Part of a small language model's weights.
Size: width 128, 2 heads of 64.
Architecture: LayerNorm before each block, learned positions, no biases in attention or MLP, tied embeddings.
Training: a variant of SOAP for these matrices, 192M tokens, 5860 steps.
Each number is 128 + 32 x the weight over the matrix's rms, rounded and kept within 0 to 255. Layers, rows and columns count from 0. Numbers have three digits each.

# layer 2 attention value, 128x128, rms 0.0543, rows 45-63, columns 0-127
099144094140150106103118180140154141162131137143131085102110078146158163136152095113112122132121131082138109123139139170112144131108156098116170173102123067152130110151151151150081117142148100142135129084114124112129126129146169100140148118134088144124132171099180150091185130118138138153155140159180131103155130123156179113137129137154129140146126177146157071110124127155106145158136
158138099124154126144110131143152081095126138154159139123136147168118094094189169131175168136138174187119055139125122112125098096127098113166123140121147109107135118139148102121123076082093120098154129125115134104133110140068094147134142113153129130193152164123124099103123069123146102092131157118126122111124093107200102099151138114129149146172124113113151135134158132175127089123064
159104159103143142129181077127125130110099096104154085134079124128162104102090134088136158083088077174119175115095125093172149191132124140082139114125101111157098127065159112196108101160139117098103147122129126139170086150133139165130125186151171136098112126164123109124103181076129181131143132121134082083139130147116134117136155134127155090093146110142120080154181210104051091138151
125090137095143122118072152122107112128123117143172116126125116128087099120080157099104192101154154162102111108118111111163166123108129082138090137089075139204111107074103147076158130113063117144116103173124105058061158107106139126143132129127144075140139137160191144112100134131129163168069144120132122094116092122191132179174023081117161094165086113112138152098153132165133127137173
112136157142134129124121119081154144095138072105156138144132143099089149156095099117078100107106084181091160098124151117204159090104137134099133179081139127148177092095168133131135171090090122163116055136140123152128090094115159135146081116125152139111114123161159149075117138089156127176115152142086181102092083125115167173120133112101143103092127139159129135146102107190111106141091
112183163077148083116158127172127163135076088093096073126144126129092157155150194125138108129173135096201032169132150160079079039114116124128164097161132118213160116132162074130107168111105122068135074112101158144149115123127114168109108130192065121083124166087132201123147090108102107151108173150171155110112173081141175162144085095137128132122182105144143131106173118125111097110079
094171100095137115052115130134109158106179113121112082120174142117122163205149105161109126156141131091135074146093160093114061128171132147164120082154202112169117109147115175150059072142160094140101088148118182141103132130157082132156164109109174172165085117113183144123122149158125117121145188117151128121134166165145118188068145128107154119136086185128112112147122074175145146134182
173126118116136102136134131103134128100113149176092175085145143083120115086106140135116153117099125081089177108169147167081080109142106108139176138164080128152129106059106111123152130161070107107140144164090150123134155155110091135187149136129187146111097125123110143124137104140137151160137077098132160151142140146162100095128078065109115106167144162124128129121141139140164119143145
098146130165131122046140147162091140125120084096018104098180090115152109145128175212104059106110093141057142105131144134153122120099129173110133111128170107100130093114074104085094128174169159150108184134131162145125097094142144128084092095117208110191109131191163129142107118093125099076084119095088158149176162106185111128098134182125121108114108145107120108109129117084116125171134
168114120115160121153063070042139140132140145130114083090126214150134144145102052093116134176078059143123149116154121108181147185142166090087116146125121148090167121116129154207087145129100149181141108117157170123097103088136139117093152117095139186108158108084209102074094201127092165142072093118158125120160082143088087177059179143138142111143144101181123157122098133112099166093140
082180139130089176161108126105126143100097124099133123161083160154131114114173142112135155160151119113129129189155117124110152078143130138196155079082085145160104119115081195086112158061166104103116128126125111157120105173119173140120106159112049103071192138140133133121136142101138129135149130118125097115124080048180140142113092129134104118186179179167129116079153129106123152111125
132117128134121123125159181148151117136165149125070110097091151106139154125134046129136095104126162101119064160177131089098107140112071106142130106200141102159139141138165064165126123133187144147137143122064122081073117143156092148112120116146106115108079159083137071186176110139119122099133079139173151072162163102131047087078109125153108131101103191142127090089146139116069052141108
130079159174100144124137110101115166165139165118099129144145112127157118115130066127173127162111137137179152180126152126112112156119153105115149131120096164129144162087113130068150139121130134154112141104146151136159144125139153174128111176104135106117152113149113110082157097155137166140127090128176131128130129107124139142116184138108117141131100115103123108124142131111217154140181
156103145101105113141115108103130147171125162157177153124103123081072107112167182120106164164132126093121160141160172136079154132143076132151093145148116116127187154122090119104128101144122151131135095142141134168203129153145119135116115091169113091138108144113060124129119132155061121105186101168138100149126169111175092174124079141084140128148122204195132103086101101141183159151128
149154096141109203124108211094167125151088133140102048115156129103133084131131106141152153127137138129147132148137136191136136173110150149159078136127175119117105141154105160113111084101137123158122038097138136148128136150094149114107139129132086119164178171162123159119175124122103112050158125132176074100138143126123132145170159188119113099097143152180183142098133100122152141104136
157107145170141142128140161089135121112107210132165126103140104090184176072096114124155092137143142100126104168171130151096121135089101102100123138180115108048152146159158110177125067176129144101165159149149102099118185101182149099172143104148189077116096126211148105147119089206150073112144114135086098107081175121164066162153100100139124069128103156125122160126152134111197090142156
166129145092101095063120117112165146112133093147130150097121132090148096120151158150146158120141110143133150185156117165165092097156091156113129140123156123124146158121110097157134146064142132136132148163117142093132133132121066133081082119136120132099130122115119090121137120133107081083180125135143133167091106147114140149131135149055126143128141170120126130153108148102066126105142
128154151139092119115206099094112129120168150146146114101130124132109136110184152123149195123115136096122136186098133191121125147126109153155149103106143086130078140098165184137102145152105104150094116090100094092121162132193137077158151137192122090126090125203125146124104125118166085135107122134152129059083130163111105113104117157122091139097129132124149178145130126102121119106163
107141080140104116104082163145136125152132128111124148177114068107064172096171139116137069131092128166144116159157142074154159068102121160202088065125140161120162107130179136085141090170131145122116098130119120151201110085120105162171139097082144130156129170105111128136176166144085032102160146115100123157137178114098111103108110130166129095145091141144096099071124079166155152081114
# layer 2 attention output (transposed), 128x128, rms 0.0664, rows 45-63, columns 0-127
186122141119149107122158117127148075153152107090124116124143126130110094144135153152136122130125123193150169103112097100135124135109153162094159135142111106129131104088140108132093096162116134097185149217098142117138112089109119143100117129139129102138114093154102111146086105106125137161096126148127111135165129102111112149129090122118168083139111109061139134151170152097074110105120
095155123134102138095146136129118160165114143147116115155137106102106126168115110155177128106127140076114155155104119147151140127135157119140116132129119157159100103107097126141150121159130141109110142128139155193151116129123134105123119121089120130157073111125112176153129170157101116109168112107125122147144235147085117116122095138115102130087151145108133096185121139107130154160179
122144106173126132115127126167132095146119162156133047095164175147094146121182180176142120162140160105129066116104123144193168093099135077135073129140149154148150155169139132112143207169088154175149105082115112130151136114097138138101147156102118156109175212112157132178142081120124061088110135112082121139156139107119113121138097158141142125133080150144132128094149145166147180096082
102119106132094165160121129149167127109107112127089131099026095149142149131128128152098084143122105111143102180108133133089122173101118163117129141131184101149135129116136119161118124125154098156114129116109200123147065137094171103148133136121124178124135078130128124121142134137121107081207192077142152092162140090110129138134145126085116138129109159117189093133134114123130166097120
139141146096065176132138184163104146120115173141086127141111092159124134128130100149123129151150145148113099113127124147089119135128098096132084109135179125138151112113094086139138108126103103134145134130127161110186154171089123175156131152160120123104178096138132116128136067170111177117112104134122104144140140131137119092160149149155114099112085175163170117086134142119091113102133
118098087113127135117151082124093151171125125081129134121137197155166097111106094109139133138109143160122178045087120119165158173152137138119091161180113192083133136136095172078153122105154152179129164132145135107127135092164137132084093122114164123162122098153109064109053168183115147123146109108084145105117100117091106080073179160071178147107106107079103118187095114076093154158138
128136159146105120206149146129133105129128140129208146140102131119108069053105148129117152119132130110124161072131146140120145112120095140133135129109077118103162107098123111093166143097122138104160200152099084139079111153123174098123137145174118135115113110186120126189095110144131191143156079167103136118109086090120136143169150101159087121166156100156112130167154142069149122123119
109143148151115182155098174123139160098139126105176119158150090140166148149101125136133118136188147086092137112127134116167120150135141165119132144113158123093098163131130117127094141101185114147097091121182153114049128115175141147134100122124076135125148136122161110132118157125085092064175195169124113108108109132108120130120156127102115132127149092160118101098091114123110127114114
188140078111176161178116106139177069112149121098173087149105208110142152055130089107066118126189132126156107159124157158097178084182135078096117124111097137140093166128140124119110125124131162096131113107123139159137104183170106140154155157150034156141099132079130100166148140118124133143141104164149087112150161151153119078161091092162209121161168139145143133108140153079161091115151
087150136094071123128146159197180138139132110137139114082128062157159113143166140200115100127129186130127084129122159149088139117087133146179129109122158087180162165148108128043142090111102059097136108142092126091194163172112141123130167142175131081126143143171160154172170035099176127103116106151131189114123080119161186206174134101117059100126075126127134115154142165192131107133099
166139119105153090092126114164114129178116157124095106117151136086157147111078117149204119121082120092120090137142138111148150154097130135097171149143185159122089158145149132149128120163129118126123114159101116093164136095117107139151150142125217174180144088139175126098079152127171141117126093076133153082200136173088131105141158101153140152066120119134087150169141116100139154095120
125124101108165111129158120115116085115112117128148085124229149114107082124083127102169126145139143150172194078081070143172113132160167142088104121133079113065092086173161120088116079150112107111148179136143142168116138114162158105158155144109130119136116140136115137098118174125095123155097166135102113171097148101103150121162123109130205136128138102123114121111139143085090127126149
163145126106161125125092088109148139088124101094105144130152145152131132101170160140133097150089134149108103113152135113131160127148170129152127131114121160118125139174117126116114092129110132109138137173139076104114141118126125124152124112151125138145135107100153120131103183130136083115119131157128133138142132166155159117143132131115105148128145152142112146085120118171152121146111
077100153136130162143168145121135144098124089136104171119154155135158102117107100140173118136101137056139109099104144110157113140116123129126163128139124144154082179129142142081111152128174124144150165151136099124079123131105168127134139114109116150055100109136128103096090126112124149177084150120113111085152119138091109109084140135168131119153173136136075124114152100156127106159096
126091171131151099115171078195151124123157183094124165080122151119110145134167126181192112097135112123159110127128095093133120109148121126127161120138126114108119107099160125092110097101155126111142167126131098188096111136138119163140164131149171139158098061136138112148097132129163138170124079097132172157149143177126117119113122107120123101084118142079062148142157134144122110179128
113107100117162154125121074118146123123155100149138118128143110159117115176103097157084134157125128105139186047130099146112151109160159200102116142103125209138109179147123118099097095161199148154148176111112133183141079128177179143117109087134121157090132157086132150053115167136139117127120154147141095191135172096116156127115144178154112156137113178119100100119134126142087139162114
093090132162134162174171172150110115119113189181153175178135138133126133115113133097169150136146156114112141151094165153133102123114141118140142119147132144102093136139108152055142096135079158118117143127165116140087148135153126124170169126138130091149119138104120122127120116107112126126126089154106108128149127146163113104086113119161156113127140089208097096100113088174140153139137
136130159090138110159087176162089151172108136183147108121112136121115155128053124143128100107133119099103134097136109094166117081113132135125149115141114135113142147182205124119135147088143191106204131145144060165119101093112126153063073149059159131143114119081115135176080109128150126144137130130124129163156110092124117142155102165139125093112141128107038141107102096154114174119078
135140161122128141133164158133107128116138113119143167135144167110120109113106158187156169083121146118110135102155120129104167181166097093071156167153124121113151098114126098165104130080145115138117166097086113141140122227097153146106107145162157133116091111131086085108095108131160176169092104120146128076113121165088097093166164114130109149118166178079165155195104195127152132187122
# layer 2 attention query, 128x128, rms 0.0552, rows 64-99, columns 0-127
150202132149147094150137125132073164156122066105137138212136084140060126076107180071118132129136129088106132113154147136183152124114120203103132160245162194126136087117099179159143117096132110110099102089145142090066151112213095109145168153124144161102076186109122174154153146184093147165121169084102119169061144143141130143116080118110208106115115105109071128122075097122121098116126
144146182142191154084132093075094128122118053077150166125192049174099118116150117132116111121001117148104168142155084131096093095126095138115185140076103101199114141160178078109114126128117135172093156122117118082088049109082112171140156163137143029133139095123099117151205103137132165165140166165199167121141160112180185138094119145138088173137093170139157156106135196179207113116142
139133121134128149128035065128108136123104146117136106099137153079171209156183101068082037185127156139147139166150159127155096131184140151120129129114068137111225197170148137159072155069161136120115160214144137117151078111127097165154145191099097123130100129088121176111080060169073074068109107102165145073229120146145184106120161143073067048156146117179145169119135160129210192137147
127114164152136129091095145157124136122118133092107092104166098151131125125158099120110107138128105093127131088191124115132171078150103077149167127050152103114177115175135137174144159134112077146068092131132147090088121158103136182159161115129132110095094106131121151148124156106117093101138166164101088127146146150144055159109173162141154147151103124173142168143178133125139098137162
101189096125194196071103136150043082126174075140159073136191157213099083070063068143132154125112091134136099181200072102114068136132164115096148120082139140208171207133102025089207159172098154196157098129163110165131121086037143154106149190118129076132157095133078130125168065073122145112016169127181133100140101073128177131162084119138157151136162139103050157174163192119129036038218
053085140048091178078149125142121099172150135126125129136139180132165089112116183101103123143060195131147137150100132086119117133147068217156176142129085145075142131149141067066054073152168149178131128138182106085118137093083146120134137096047176092102104079136148121173131116113104082094056162157173138115154111088156173104104134156120146166103094155102149156118127218116137140127177
149139174031154107155130118145181128124111112189082165083160139080182114148109064116198105154095113206172144113146136132098132136080122138121121081131128136176190162094086148139123115169109090100146126139123117092150142114120151127176079135124091161077126085143070046127122142122120080156149128099114080140138122140125183104124151147156114139140125131092205105102159106178151122134191
142119090079133167189145117144159119100158126134075096102109185086139172185131200106179116085141101100139086152166119092073078064108129151155110104133239135104151092186174119169117144164118162135162107159113171147134095043139109114163093118127134161109130114102132142081102159124060196128153178077153147072168112115142139141104170048150127105164142145076157154104135145146087146154126
050105128142172111149146129097096158158104139183129100155081058175128135127169043126106117070120126139147096165096109109133066122100144094120155155200087154124117090171096175116126126117127173133114126134122150130175220145129154167124152058142153138138066140184095074136126086119164099161170067092162123145102127064106154182106179156075186154190119137110110143169095163120122149107151
131143100132136118093081114158165100141128119146176143182188059144125125153119124135126100119185116116109129145102155043091123134143111134148116151121131130133126086171118145113134129124121136117122165154139159165046199175148102140108128102080132123116130143122128141174106182127106160154154150108127088077089148101090122161101090174184102099120145107155101156129130150155140131158158
128164088160146176134139152089083142025122061133125049150119156131101181098165116124178123154097148139183101146089139136131123156099146090060194170164124131121066150096148132146084188176094104113091155120134072115128145116145149148096163163081144117132104178119104094131104159122091083120124178157136102099169173150141076122160129105122164136129114158108151163138131177157124136167183
185141087183129121201155204167177165166115140117127079135113139109167117079099125122141147130177159099087158109099138151113097111124129126000092166193133103157062137180117173084177142108130133082176121091140191129110140158198111085125137099129062171072137161148160132071181170110068163160177136082144109141110115122102099117029082169058151171172156107155171121113138061142108149083127
104107107197157107098200134065133104184106171087120126132123154067111124123167062029140195137074082126161151161158089143134124148107123173109112163175113077134086145186116186104102112060122137087132116061122134122132174051162098113169170156138196102136129111085129131111135159153153096140184117137120106126101082114105112065173180136105136113122133045088123136147148143098139132169140
136126144105104125083042123141101118117087098140081097095172083205153131188137178108139159106131180159110050078158147079170177119141162152163131116145068117141162101107112100148075136152106166161086113147124082101161159146093130101123126121130103116103142143124181121130118160139145097073109115088145144153118119123110126138124111164114130114061116142120191146101117144143161070155167
165176162116104065157127147150169178096147119183121034167100076127134155050088227111102204091187127115092106027172160176197129116150082056048154186175131137104107098057024186160120097073072102108196139159117181072103175151161078103185069150102108181128055153142187110110121175138188108107124105054124121184080133140141108140143152109124113161182143184099159138181140039121133135140126
109133136089158126139156152162194184193124147143129087114079087155148089051070117148158106106122183153140176097118128130178181145100140163087147164130084154143155099112120179070048099139147138110046108139068135107161162157234085085082105100120099093163098116135142159124124133119165116148122129121130130075132106133116147089140103172140128135144130098075115104177110114112152175113051
142111123094145133077082153118113115136145133146111076134111101148111130090107154128143139105133171109144208148134106192098122150119143207060071133152134143104136094194092168130157138124146143151090118102186071159141132147086123140099113085092107087168132128086030144105149096091141101079074130144139140149125143167124132097114151161111133097129157130166116160095137135146074115129118
139086076061121178159145087107179134153131190019029202086121116137162128151165070090056092142087167191163155109093105066132205100206216084167127086114126076145123156112112122170075130169158188184175170145098140084113059156129186131075125082089137125139106078116084036136101134197119099101111136133210192066156145111135107092146141139079087128116112139085243163127082113101161183192149
175181129255090069145140136151145120149203083189187077144101066165083114108141175221132112090170097152103139129177106170157092088026133168094130157129172105199052109086151139092162166111148086074196081068121166093111143121173112113148162142172108132138072178165190149115085150184081192165059188109121088135071144149075144208093093086113100085132119105094164132109199088144087073097128
144157120097180110194127143047090102117149053203190110146154111080078171057181103179151140124122105051184178128133125086148100134122122109164102081180095141151233143080165120150179162156169146154145102121137118026108114135110061174110164168187116133164112104113168140130182127143059212149102085108171140146089108118096045155093103172119150164136124168116147126137147058123135094122132
092123160091142145108176110077123117157067091061082152139181181114094128120158100140134127120107171126153146150121126087139071138121222130136140096079135114141153131132191193156103120094141123123137120180185142109156085108056177090119129136117149127151135119118134081132192135112212095184126153122098096158137137126137134133088109120103074133106127091080103140153080169117111137217170
123105136157132080135093162130149152132142081170101150142131131122103150051093137130160190092151139205154108115166065122076201132104230141094144133119097143123159163139106146127129124158105104107117147104147148103141116143095139108159078153132112123155144144156161159141138119163137110143132063118140058119125194119139135123060155114095148152102145099134139135131120046096126172078058
122108141113091169122159128122089137113126137134150129134104117106061076174176141076138120100145114111109130147125125059038116103145171200114187114118118073102191133125240121190055164095146217137183135103169142142112088103159156146095077120144125107147103088118117063095097092099140053052149125169127149113187146142171163104107128089137128057140171096088128175132168152150097179137157
134135139167144106148136163093122129131084127142089124089184128112137109136134098113089163190151130138112137196119109133131088158135198117086174190100160139130187107106120114125157162107110130135143078125104098091128173158124116147186112083131151089108137122102111133109128055137144133166094147158099089163094142184127165101125130132156144160118160138161111089068133111134077186138184
150124072201135168103160101094127135149077082073105184084196103171075085114208127117122162120108166108090084151165121122085087094111135138198095053140129149174045133118116102137136112179094120183098178105149062131068158081062139158115168149134163139220170122061165158097117135059109123136119126180102108161119123051147167136180063053097114164078108098131140166140173187094179143154195
140136066097094077165172132125143127157146110161117100116152130147154128109061180170120139199139141086101111098172171145159081140184095164076115142186131132103117100123065155181106113138135128113141116074139207106143119211147163129146094126139132155084079211114147096122180163179101168122112069075035148114130135151137098114112093201144208046189142099146135111104156098177147124129023
125234048094084032081127099105094124124116086152135089145108161146091080110115141180133132101119123175174116100175111094089171148104167069155135110173073158144185048104114174060150084122142156179063128120156082067108136168119116151062165073135191152067141166100119170141056147156148108168152119135091098141050066113156118149149129154145150196099190159053158126156139147108127144138152
113109158101098120118189188133180154103135070137120103091041115109191099150164166136089138180234158124173122097172162130107121151118140148107150179211101131074175085164130177085129102089150130083151174138120151101195146183110180087121091155164090082140135121160147104104087139140109119143182125079057169080122096106136137144106127125077099114187178119146180082101039099141088166101123
118123129091140149129039152153136099107109117127142139162130139170122163148154169106159143128099119208148137163133154098134088104168167121138070172103193118087148145157081125131104086077100083156116129097126055161125104089110106124116138169161151083106141117088142083152144103120143097118079126144141127116101152149138117107093159112124124123148111104153150146125162159150143139083133
121155157140077068159125156124170097119144194095067109141093111132111113123122083174137141111153099181139095081107138085132128110052101056124136171156154170129109070111108233132163104112102082079100095092110178058145161119173104082141083117086128166070101157160180113146151161090117222149146127101133129110138157113156183114082153147098166219161144123126088098181121100139118117173097
142060170091151143140189163136115139164160150163102152102067131029138123185218210093152175109127160156126117054106133045175166110141136083112135145096086093096145101108070148175091138148133214104083108084106109105115132140085118141111134121134159111120139089169158096068128123134135143124186092117113131145104150094190130058118167126088112103115138106119096185132107120103159170154127
140194088198134074130179110201164110180107063167087140165086142120129121131068130185126115115161101054138096101150119177152119145069082137169077092152164187124031121074133142108194220105164116154157122067121121088117102147141121123070124163122193129163094220151118152116132172086123167129162129113106149125062179189083107132082120093117162103096162154113069103132199086103164138089081
077199132129090096130139160128140123070139129147117075123132140112130155142128148115141076118089118079128155119108136147151153137173129123117183067171123103135077123138153106134111125195113126132070143140203180093128153139085172170154148079111122158179101090128174119133109114165151212122088155116096132154129132189093125077166163057167118078147123111135163044134103113182133098140086
132110134104185116136156143141206083096155162196125067116130119090152157115154127156100132199141160145154116090177161108162192065055063163118149138123185149105047086034119083176119092146110051145133152178101169148108144184151159134139114096160166089062177167054115152099116177137140113103170119142125087183140170141182136097161182102065131120122178086120173153113146102103107160109093
063098122090191157087124100163096151145105120107133161126107174083106158069110093168122087149076129124148137115142177134106142141136159149109106103109116131128142107138088143135144092118147105071137149192095152110148146121128156096155065124074143162085124103149173131108098151083216131098101120144148129153162093091158137101106141100091066102216139133164097134083075130127158108136108
119107083149099114145164104136110104136124175150133096176106137089169106084110166161098140129179148128166116102161117179127087147157139165125144144128099106112094109166153098113122076099107113136035126083138159144122110137148105129150122127125102059110110170126094119146126133127155103151140106185162134133121083095134121154158127157183114155125075167182087173179151182140129137146145
# layer 2 attention key, 128x128, rms 0.051, rows 64-98, columns 0-127
140177097171163116145138136102128097147123142139160082132126149171166158136138067139168087148111115090101110111178095111161107154145068094116167116122182091098068138096136152085114165093092198158056155137214142139109204108136144148113126098120121128181146160075139162105122111102138115126165126175189087148093146118171087108165129147166114135136130200083134111129136138094142162100140
051123184072109182116146181184053160152161157095110085104157151106114102131151048106091164157131123167096058140145127088116147152119193153078174101132133161047114142106144158151174145145131118141165123180109147105104145137181125121152124086171090148150184066145158130144093159138147096145162158145145151111146139108079092112148148139156128180085119138145195189181155145090127115163123
170141197084144148142113173124152123123182205159110056169101160082140162105131207139097162091144106123100051130125127207189198085151047086158140123065161074179128051123109128204227127110103165109104137077096078125103250056126139098123174141091112138122174114099099080130051167172140117100145134131105171182119143233068108078187168088146209194100113091088160115133126113091100131102161
067177141146115083093126182108109117195170119137184133138103128091131121076138169057143189112116108129079104162115152115127117123089132114027153101128126148094079140060173137158112103138200145099124111145135165157137165113112097104109158111139152142192159147182119112130122103116152117112116167092115108146117180145135142018116112104178095098128155161149119121072099109106133123175073
110155187073116111130080135135077207085083156126150167040150126087149153175130085162102100139112125170135178155090126125125129136170093149155125123106056050069196144145128112152141109214168095158132135186091119094142130160090143164165176091145118131150167099125136130187094128107101128115135084165113141146128152115148141158153074050140057162122159127174187165081133156093129178217168
069118127126162102142205060182092179133083145124105125095097083137131169142068109148146111086124174138129101134147074134091177156143140135077137108143073103102120126173124186114116115122210145120131100129163154173122113233126179182125095073129127103174069119098102151100033163115123137190146137098051145112134118135113143132166175103125066177148165183117136128162103109118118134188100
180133090161061114165118106073118117117076118086163138128158185142149101091067153143100141147139123138127117179081142203117123144105124114098106099138177094120111130061140211161153154084124145142160093167093193131133125080177123094119142127143142127134096144174120096137124163122126112144113133095139163186191095128079098103101055112144082193158124126188122089193099139139105153168132
148093160154125076158171148175179086006087132129152111143104140149060151133066117102086069219142084160185134132108144108161113121131165078091158096131090161222117172090099097152111146079131156084180193109141130147165106131118099100119136105119144136131162139154106144133128118142156127125123132120113126234144190164116120103113117163154136177124100110101103145106090194112145125121151
171106114168134093160147139160099056130161112082135111156087151104087098157071158203144123140072147161113130186154072059147117163130124156099168132117135072123219137170136098082112110143158057143136159088156126070102104134075136075134068169069149184149129148135145093177114124139085138176089110129148147111124047132121154180103062062195098114133099150120173125103134171128154083168150
119103158112168153128101122099079161136163092113136118096056159092111150115119167149124115078074128118094101139109093118159161090106129107098087157113136138176138183110149082101153109068126186116137146134151108125211103092169108133102129147124150103158108069124113113138146076140140145125142158159101117145092176149155130091092160129064196198163105159151158098135105171090155116091139
150081144146157072117087096121176091169130171108102181133149192105112152186138095121098149103184086146117117171118088089101140145108186113174138077090125148125222133187095125087150127104116159140157086115105146192081108082138104131109163126139123175138220122139104153142111095156102134124123131109127100126109120090079155094093059143142104128127189126137122120122089119056144127095106
146125108086161106139067146112126077115140081169182154196184136107103173131134112052142092144115117153142138159110105107124139176202165162158146154143146196194124163119095119125078150130079152109084091102151086114163179108177084078172093157151102083147110157088105163174137114109077132130171114146140186116151116144166115183193190115132108153161137166091126095117069158110082152165057
206103114142165147105111090145136116124090140135103127168159092137100144152189139161118120111080140182073087146159203130091114131091177149189170143114218159075116150108108155145169126109137132139077135120108070098104124126108115076125098143122082160090165181115093107094096092120069075151146114129150120100118152161126180151101082072168121151109056108145106132133119193201133135118143
121083139147138151123165159041102167165151099135147120123073147131120095123087177166122058118093120114113191140087093211093167158137134100097100145185109166090138108168094119067124093134132123137174236126157114091157139148117136127115140156119166128206159092101117136066155135162109122148131119117109128125116120094105098066122161147120075118124145166106107117117131111117106174141108
183183127162083106159122153117121117192116106170203139128116112106094095211197156178160088114188061136118063117159092194136111172152046062194124144129206169053084049167126127111152135131105161094081073081137076153154160095146132153097183143134133142090138111166123194148134149132159192195137117149163137220136119115121042126145145153189153150118167146156063180128172155152157098099127
194087131147136025137120144137110165142170118103154098164101107156168101092087096165167168090051090095099117131144098077124150152076144181138108152090167109085089167181141103111201170082149151114160141086183149112098118179093159135177129123139168125100102124141145131150121169063094130134123156143129115102122174129100130153097187109139102153110096151120095139189149102064126114116113
115148181127108048145148098120098182116166151191139101154121150086148139158145185085117120137087130156104111134135112152085133163135133097118098127139124085137177188143098116112097129116133108180147124141099146121103145133132138125156096134099147120123071175090111097165132157106045116191161167155103131091124106134141077113169076194118145141205082100141114148141133071100164187089115
102147152132114121205122155141159150082117093116069156137046167119149107149054088152149114115116095140114127122122164077071139170111138170106167148111108239113161130196161200160150106159090134102092185192129170117158203119132086153120082094134181155080132128132162131088110169147117134127133116071110105178147109066120120109081124081162143132106150167114131082192129095169078106218131
148144170167175151137068184087107057156113118072138158133102118164146114085099049141100066125113082055120093145125122093142086062152122068126104108142141142134163104136140147135111108099081151161138208172090109165203150078134133135144142146165172160156133104067112150167145067095192130123171058163111145100114134158140115117150107164183095118165077115110009135090089242057072088092185
131158084114134169161115148156056137105088111185099044163098121170163076158134126125194123083155111174101142161106124136177104105165162092086202077125116084187083125170068095196109183107106136136100131121142144184157153076149160130084143168130097083135127070144068129135135129135165127176185092217117110125130158085140194070144075086138110070117168148127128136132131098141115172130156
125099108136109172154111092162115104122117102105050161119045094136144117186153118160117142131145122146150135153116120152081136120091068105110121100148149093141169177146126093114106119144151205178135162116098161170165087075142162127123128133201091147133057148144109090124084134119124113061172140125187189115151131096088121104128100120168118141120139134077161089112151107217171146170102
121111134138088085140114189152133150052107126129120102142169139100167080201129180040149177157106180078171152104129129166155107120095059085161172124152160128099161116153125153087172154164155093129143135118188131085094117152147093118103132149129087150122108111126126141117134175065117134130177145114134095063181103162147082071149116135139131145178136210155083087090110132134107099176070
119082156157173110153126151165205115067142147118131119110059098126177180153157155118094085134127128199134127085163126151167086083171132144110112128073147133175136130188109140100077141121082058078200102145092079163058135168107149088080150188209153171087172153147165099131115149133120138154173180127157113170106110142080115160101173159134086153169094144106179139088157117168074141130152
133093090067145160093076149156096142103176151153190132126168124132116136094130170120158072085149143133103158157191090122139122145172072081135079074113180166158100173079183096168148118162127111160086100156133155128141188101137137108113139140153135144042160197163088123112108151091120099079211115093151131064112101115106072099107171104185112130166109086117127143087142122118103154176143
080107128133147151077124038156120116134136113122121192129111166120200167153154187129109098152112075176085138097095155107132237139118137085191123178122134146148189144200132145115046126117121148125061185182132148187175112121146123111050157127141123106090178128061143117066083104150191061158067077147165130099147161152146100171146158109109107074092085117128093162120106183124134111151090
157173059134152187150135165110091125066122152200184131153099124095099129169110164123196090113181165051153094127075143110151151172182136183123112140179123193151115125074082129077121163154133196126201121102176157164074172135165154089146117109063145169088115156117172185161098110168125178127172153173163097156103114130111072164141139156101113120090149158171089114128106104098130159101167
156081153121171123158122082100140128124101097078153139091157119186175126163098177188176106152072136122023156138143067111211159189085083165092138110168190153139140135102142049066149184135175160174077125169116127143115187106105182116088106078145214094177095124077127130130149097131173149133091057125081092152103122100101101118101098133113087077128114215121090135065111042151122117168097
147125125128084162153139128177139138105170086166130103174086102142086107135048146178142113132097123091144121103087047106183130122110152102136143105126081147154129177129108111125090151156144103136152133112117124079053051130182170095212113133177127186172064217146132101140126075147115114138079102058097121140137083146099111135091116090168159154187141141075081146108117130122091118072119
101122152145165117112181134113090147130061132111108146128145122073100133185098131132079120075107103128090150155118128134089137103124157145118142162183100058181142054154183138161167150109137158088113187152166110141172183145117112132119113133149134200176115150137107115127200148150126144159181124123131124106127104143073069120156130170062131067112146138125126166108109181081085148172121
158121112199128077170125173144116125160118045049124162111149140168142137054139136130098121158137100112149099115128084170135081137157122137114170066138119086090064163104145102093160102135127122096150170126146177106130160117175114143107160125114169167083143122163062178109126068095109145103092103125120118144087132115121072156131126104125172136100103178101141095111093091131146067120104
098083132122133174093197081130123191062060104170101095109070113161117163163172069161144124131194161138123118108143137178175060161118146069146146135151124121087149160146141127136121099038122000108125094061194052124117115141098106098099096195191086154097115143138141125143167132151174151103112155123134125154131131164077156187107224091164143112125123132091118149181133084115168113140111
139136046123139096121072150038108070125120167116139163114086133140150099147128170043127149150196068035124149135130101117118105105137101182158100119147136126140141152097183126104081128123158124140127208093186161178074149120105159200127191110108146132102106109113132071126166067144133102157152108161064077171128096140159150176205140151100158084132115145113116124163111125126059123109119
136106079118132127166170130077120092124153166111076142157161171135170137111115050186155106115157168156161110085142147130120185085130121042135152122092079198169139091085105075158131118123169143110112177123105179098146076135128219126154139145159131136119165156131209178158114112088095156189144176151076082146153136094148156127132105143140110160111147110138176115058126152100155095082163
173145102196045127174129104159146142161147136132113087149064119072141141119113251132105159094192152089058106132165107083159104106130071080142127129170149159113126131164164186144160161098141146051073078111115128107150126054155118145121118123076043127134080088068156169112090072182134133145081170106127092125100158199102142132181118163130104107112086088177118135136146181126112167102173
111163123169114133165161082159110129179138155123103099062131147105145187136131125153081182119134151096106142168075120130136121115174083046095084143104188120182069120155093086173125097103164161123175150116140160045115112131106134135175133077142095162177106111155125103094156109141088168134101145111148137106119176130095120156168137088103107132168125112076115092131180139110140115154100